Each number is 128 + 32 x the weight over its row's rms, rounded and kept within 0 to 255. Layers, rows and columns count from 0. The size above them is the row's rms in percent of the matrix's.

# layer 4 attention key, 256x256, rms 0.0388, rows 52-63, columns 0-127
size [ 91 101  98  94  91  94  93  98 104  96 105  91]
[[ 99 163 131 145 153 137 148 186 159 118 108 134 161 123  88 154  99 130 109 106 141 108 118 165 116  88 137 132 123 152 125 173 143 133 122 150 189 110 148 131 173 141 146 114 141 120 120 157  86 145 105 122 152 186 106 190 123 142 142 147 139 145  83 132 229 130 147 119 186 110  99 105 111 129 126 140 138 126  99 151 110 126 129 148 122 117 129 133 137 130 161  90 166 108 108 162 103 114 118 118  70  92   0 107 112 174 124 255 104 137 141 148 115 154 110  93 153 166 145 117 134 149  99 134 126 108 100 109]
 [153 106 129 137 108 121  69  74 112 165 191 178 137 142 149 123  92 127 100 140 140 131 133 146 107 131 131 152 186 132  87  98 137  96 191 145  90 144 122 129 162 118 119 134 122 117 121 103 128 123 150 118 109 147 110 157 124 129  85 120 132  91 114  52  32 144 117 173 112 144 128 108 116 141 109  96 109 135 129  93 139 134 114  82  77  93 160 103 156 153 104 122 123 124 137 111  93 133 130 125 108 114 117 140  93  87 205 195 108 193  57 116 104 126 115 165 106  87 122 166 184 136 137 138 144 119 102 171]
 [122 141 123 121 131 147 156 138  82 111 186 171 143 150 113 159 105  77  95  98  83 125 129 153 145 135  86 147 102 181 157  94 107 142  83 121 147  73 128 144  97 145 135  55 134  86 144 118  78 169 100 126  91 196 143 107 124 198 176  97 104 141 112 150  99 170 117 144 152 134 160 126 114 181 107 128 139 145 128  95 112 135 130 143 107 153 123 109 151 164 194  98 125 128 139 170  85 156  98 142  90 115   0 153 179 145 125  92 145 189 140  74 121 184 127 143 120 186  74  89  82 109 188 196  94  97 107 132]
 [139 149  73 128 150  87 114 157 144 100 157 181 133 132 141 163 128 105  97 107 131 166 122 133 181 118 154 155 148 136 101  79 106 169 116 144 194  78 111 138 155 152 107  81 144  45 114 116 104 113 109  95 196 128 102 112 108 142 144 126 138 165 156 167 169 150 115 179 122 121 144 149 134 161 127 167 125 145 127  68 140 136 122 159 148 100 127 131 165 137 189 107 163 117 154 188  78 158 121  78 121 163  27 178  98 179  66 228 135 105 147  94 150 132 115 124 161 151  91 125  98 156 120 178  98 108 120 103]
 [168 152 136 116  60 130 146 136  94 138 121  80 101 111 114 127 125 149 177 120 107  85 140  70 116 136  74 144  66 112 164 104 119 125 121 136 116 123 128  70 110 135 122 134 137 171  90  95 118 109 105 132 143 120 165 120 126 110 171 148  97 141 199 199 118  89 116  84  98 149 103 128 117 131 106 124 115  93 163 129 147 148 145 131 137 119 128  89 104 136 126 158 114 116 133 117 193 114  60 133 174 100 255  92 122 119 115   0 194 124 110  93 125 117 113 115 169 150  99 116  96 115 182  77 154 155 159 140]
 [101 135 125 145  86 118 126 145  82 105 119 106 106 129  91 142 143 134 216 153  61 104 136 134 137  92 164 158 116 115 205 146 119 124 100 104 122  95 108 115  94 145 119 180 154 197 106  99  48 101 154 117 176 133 180 146 151 131 136  94 120 187 135 229 111 129 138  89 154 151 120 113 116 107 103 124 142 143 158 145 101 149 126 101 100 109  86  89  93  93 114 133 181 116 106  82 153 170  95 137 142 165 142 129 160 188 134   0 141 113 117 143 137  84  89  99 175 201  89  90  73 126 211 109 146 117 140 118]
 [134 119 151 121 108 127 161 109  89 148 145  96 103 155 120 118  91 151 198 159 112 116 140 123 125  90  90 135  81 136 166 143  72 118 127  96 121  46 119 132 107 147 128 105 107 170 125 123 112 142 128 102 130 124 172 132 179 135 137 142 106 165 133 174  90 136  98 113 118 106 141 108 119 118 119 108 135  98 172 126 179 144 179 115 122 161  80  69  85 127  87 184 140 135 124  92 120 105 120 108 211 150 244 131 154 128 123   0 161 119  94  99 103  97 143 125 194 164 139 108  76 154 155 125 138 130 115 114]
 [124 156 127 123 132 137 124 147 136 140 180 213 138 111 144 138  98 117 114 164 135 132 115 154 143 170 151 123 149 106 146 126 164 124 189 123 159 170 132 180 164 122 115 135 134 135 142 136 146 119 114 135 139 139 110 118 118 126 119 104 136 108  73  19  77 144  92 153 123 122 130  94 146 153 111  81 109  90 110 117 108 127 108 105  91 153 140 183 141 101 123 183 123 143 152 164  78 139 108  96  95  76  39 154 120  81 176 255 118 141 127 148  84  76 166 162 108  78 110 152 199 135  96 116 123 104  72 178]
 [101 103 162 131 137 108 160 168 124  94  81  79 114 100 147  91 162 125 171  84  94 111 121  96 148 130 115 127 101 121 151  97 128 130  74 119 108 134 103 126 107 108 134 173 130 133 120 133 134 157 133 135 164 114 141 146 136 114 176 113 135 148 134 255 177 103 140 102 141 126 135 142 120 133 115 181 154  93 182 147  89 115 116 119 149  81 145 145 112 109 165 152  97 197  85 138 157 186 118 161 193 111 144  77 159 202  88  54 140  71 162 150 143 102 128 155 134 150  95 152  99 158 127  50 122  93 129 132]
 [134 164 135 131 179 137 136 155 149 139 190 200 124 122 162 189  98  75 108 124 143 119 123 128 162 147  93 159 127 145 145 127  95 128 117 106 143  88 177 127 150 120 126 106 152  81 145 129 102 163 180 125 154 136 137 118 152 168 191 131 122 116 123  51 112 139 128 133 105 169 129 153 138 129 138 110 122  84 145 123 124 147 144 132 132 150 109 134 146 194 150 112 120 122 180 160 106 113 129 128  85 102   7 187 136 122 138 255 130 150 111 104 132 135 109 115 123 109 119 157 153 138 101 148  81 122 125 125]
 [143 121 149  74  80 142  93  89 106 164 147 133  97 142 134 138 135 140 102 157 144 127 150 140 125 142 122 112 152 101  95 124 111 104 173 140  85 162 125 156 132 152 106 108 116 136 153 118 184 141 135 120 104 129 145 143 132 109  94 120 102 123 167  55   0 154 134 132 118 117 120 137 138 124 160  62 103 125 113 130 142 143 170  98 124 136 124 125 132  92  91 204  84 130 138 127 164 159 130 133 131 133 240 150 122  65 156  65 128 189 112 122 137 151 132 142 115  67 148 152 152 133 110  76 153 131  93 133]
 [133 185 130 164  86 131 183 145 101 143 137  88  84 192 117 121 106 127 126 172  97 129 137  87 127  90 148 153  75 110 175 161 119 141 112 121 142  58 125  87 147 150 173 135 116 154  93 150  80  97  96 112 146 130 145 123 131 106 149 194 113 198 160 149 108 175  87 112 150 125 106 121 133 135 119  73 128  99 187 176 143 111 166 147 106 169 121 120 120 160 117 175 126 111 170  88 144 137  87  87 108 152 190  99 150 125  83   0 138 136 100  96 117  70 145  88 139 185 158  94  72 133 159 175 159 133 120 121]]
# layer 4 attention query, 256x256, rms 0.0389, rows 53-63, columns 0-127
size [105  91  87  92  95  93 102 103  97 132  90]
[[105 114 125 102 131 179 136  91 162 172 141 190 133 160 167 110 138  80  97 164 180 118 182 131 125 204 129 139 147 169  52 133 131 146 133 131 187 100 155 196 134 131  85 115 170 127 116 146 132 160 150 149 115 184  75 143 131 162 108 163 108 107  61  84 121 133 117 197 119  79 203 112 135 124 116 133 132 123 122 153 177 104 144 183 123 144 119 126  90 148 153 124  98 147 128 235  95 112 174 129  45 160 113 145 149 127 112 152 132 117 138 159  96 152 131  82 115 152 139 108 105  86 125 145  83 178 147  94]
 [112 158 151 165 144 120 123 135 171 126  54 170  69 129 124 100 107 146 142 183 113 180 123 209 129 124 135 128 108 113  84 130 148  91 106 182 151  92 110  81 192 120  98 174 172  62 102 141 120 157 161  94  76 126 160  77 188 120  63 179 133 142  83 130  98 137 162 183 135  85 176 164 115 183 129 188 116 128  97  92 123  65 123  98 167 155 111 139 131 103 126 163  91 108 113 150 150 117  87 145 109 148 118  94 134 134 145 113 111  93 153 102 105 112 164 148 119 177 153 137  97 167 127 121 148 158 141 140]
 [102  92 148 166  98 121  78 168 146 130  52 179 169  15 125 128 122 175 143 145 113 160 110 141 126  81  90 139 187 111 178 124  48 131  68 166 133 126 123  80 166  51 116 127  75  86 115  93  93 149 135 108  70 113 205 135 178 118 106 121 116 130 106 158 103 172 129 139 100  81 116 159 133 150  77 137 137  98 114 128 101 121 158  92 191 136 114 126 165 113 105  90  88 112 140 109 128 153 117 198 109 146 163 153 138 148 107 114 149 100 189 169 133 132  95 133  81  93 187 149  93 171  99 130 181 162  92 101]
 [148 112 198 108 124 132  89 139  95 134 139 119  95 118  69 110 139 125  92  90  85 195 185 136 187 105 142 133 157 155 102 151 161 117 145  70  95  94 150 112 163 114 139 107  87 161 147  66 170 109  97 135 151  75 137 135 181 135 111 141  69  73 119 104 143 109 181 126  85 108 155 130 128  97 122 122 124 109 165 127 174 105 200 148 122 141 121 146 150  84 121 142 101 147 127 158 120 148 117 138 156  97 159  82  91 118 160 158 105 153 134 102 148  93 128 180  79  63 126 126 128 151 138  98 111 151 123 127]
 [186 217 172 128 136 101 137 159  83 115 103 141 113 162  83 111 104 130  95 129 139 123 167 116 181 123 159 140 143 119 117 115 111 111 112 128 104 139 101 166 106 105 118 100 159  99 117 103 146 102 141  52  97  83 154  79 100 142 127 126 126  48 161 136 105 129  81 142 120  57 149 121 133 129 136 143 119 136 122  88 148 139 135 119 136 124 147  59 169 108  92 160 155  82 141 151 124 187 122 124 172  84 142  12 103  90 114 137  93  72 118  81 137 125 160 150 152 183 153 141 130  99 141 107 152  94 153 106]
 [135 144 158 152 132 120 107 138  61 122 114 163  95  98  93  89 118 109 112 151 166 146  95 183 186 109 145 136 114 115 128 139 137 112 188 108 128 122 138 164 119 113 117 118 129 143 197 134 141 158 105  78 123 100 129  89 103  83 123 143  43  91  95  74  97 151 104 137 146 153 132 145  87 166  84 174 101  99 128  79 152  72 126 162 149 115 100 166 137 129 104 210 119  94 140 161 110 114 136 111 119 111 124  92 108  82 199 161  76 123 184 100 148 111 124 145  87 119 141  66 184  86 153  86 152  83 116 139]
 [107 147 107 137 121 147 158  97 138 149 148 153 178 162 199 117 128 131 141 135 171  96 128 137 189 185 117 125 167 146 102 136 116 173 111 132 146  91 138 189 115 129  69  47 187  81  97 112 121 111 110 126 128 181 133 139 133 140 134 136  89 132 120 107 150 149 129 165 164  96 144  89  81 134 130 185 166 115  78  86 113  89 154 128 128 127  73 111 136 208 154  88 183  96  94 187 104  96 174  96  83 135  88 148 159 122 133 153  63 190 157 134 123 182 115  95 134 174 108 115 115 162 158 194  97 112 107 143]
 [150 135 130  76 109  66 175 146  85 111 128 102 128 129  98 107 139 146 147 132 119 128 121 128 187 170 123 141 170 132  89  88 108 149 125 140  71 109 108 138 100 110 132 106  95 111 120  91 151  82  92 132 122  78 143 154 153 160  98 124 111 114 183 130 141 134 121  98  68 118 124  92 156  65 147 139 119 124 113 115 130 119 155  93  74 155 125 111 200 139 125 116 146 183  93 118  89 159 102 132 194 119 130 150  76 132 128 108 151 150  90 120 163 125 199 170 187 148 131 155 127 140 146 150 142 121 115 169]
 [114  74 121 175 120 140 127 155  89 106  98 165 135 118 172  79 140 151 128 127  97 120 124 195 119  65  92 112 100  90 148 122 117 134 113 171 143 142 131  89 140 109 103 102 157 124 118 165 117 194 129 168 138 184 162 153 119 172 119 182 173 138 100 144 117 168 142 151 140  47 149 167  92 208  93 182 115 169 169 130 107 110  95 169 198 130 130 147  72 142 154 117 140  61 129 159  96 128 132  74  89 165 119  95 131 111 103 135  97 141 164  78  72 171 147 116 102 191 150  87 129 106 124 133 141 131  88 138]
 [128 132 130  88 153 130  69  80 172 125 169 136 148 102 144 169 138  96  77 118 192  65 128 176 126 169 126 117 182 185 106 149 130 133 131 128 154 148 147 158 172 111 116  99 115 110 124 179 126 122 111 104 144 141 137 155 156  83  62 140 116  58  89  70 125 137 165 166 132 160 140 112 131 156 187 126 138  92  92 159 143 132 127  96  99 160 120 155 178 108  88 138 128 133 135 148 142 110 130 150  72  85  92 182 121 141 174 209  91 203 133 142 107 140  69 150 108  38 127 167 164 193  64 181 122 181  83 162]
 [171 179 119 212 166 116 146 127  97 131 121 118  58 120 118 150  90 114 123 149 134 143 136 154 180  49 152 143 108 120 136 130 114 125 168  48 111  86 145 125 114  99 146 166 140 133 164 142 159 102 149 141 124 162 139 102 154 122 139 103  97 115 132 145  53 127 156 151 167 178 107 162  51 155  92 165 171  53 135  69 166 127  72  95 169 151  74 154  93 159  96 152 102 151 136  98 121 166 147  73 119 115 123  71 159 119 169 154  83  57 213 129 145  75  74 106  72 159 130  91 162  75 157  91 136 132 145 167]]
# layer 4 attention value, 256x256, rms 0.0391, rows 0, columns 0-127
size [ 96]
[[ 86  73 126  81 114 124 152 101 179 174  89 121  89 121  73 133 146 118 111  59 147 194 207 116 175 105 155 107 117 124 116 133 124 157 143 138 155 150  66 132 164 102 131 102 123 118 157 142 132 134  55 198 146 145 127 132 132 123 144 160 150 100 139 115 140 149 113 151 102  82 145 140  95 108 177 142 136  97  77  56 143 130 146 104 124 120 127 121 130  39 143  84 134 163 119 149 106 164 135 112 149 163 142 101 166 128 161 136 121 127 101  93 135 196  51 121 136 119 132  80  99 194 133 148 128 217 135 136]]
# layer 4 attention output (transposed), 256x256, rms 0.0484, rows 0, columns 0-127
size [ 90]
[[150 134 139 124 158 129 138 124  79  85 159 151 174 144 137  80 113 106 157 209 126  84 160 136 100 120  97  67 143 120 132 177  95 130 179 106  86 140 146 150  80 169 126  97 122 157  88 117 109 130 150 134  73 102 113 127 120 114 119 131 135 160 120 126  72 103  99  99 178 116 152 117 157  70 163 169 102  66 142 156 131 111 147 110  87 136 136 130  90 145 132 179 145 108 101  87 151  98 139 110 149  91 190 110 131  78 107  64 157 157 107 118 113  72 189 112 160 149 135 205 115 130 137 115  70  49 160 161]]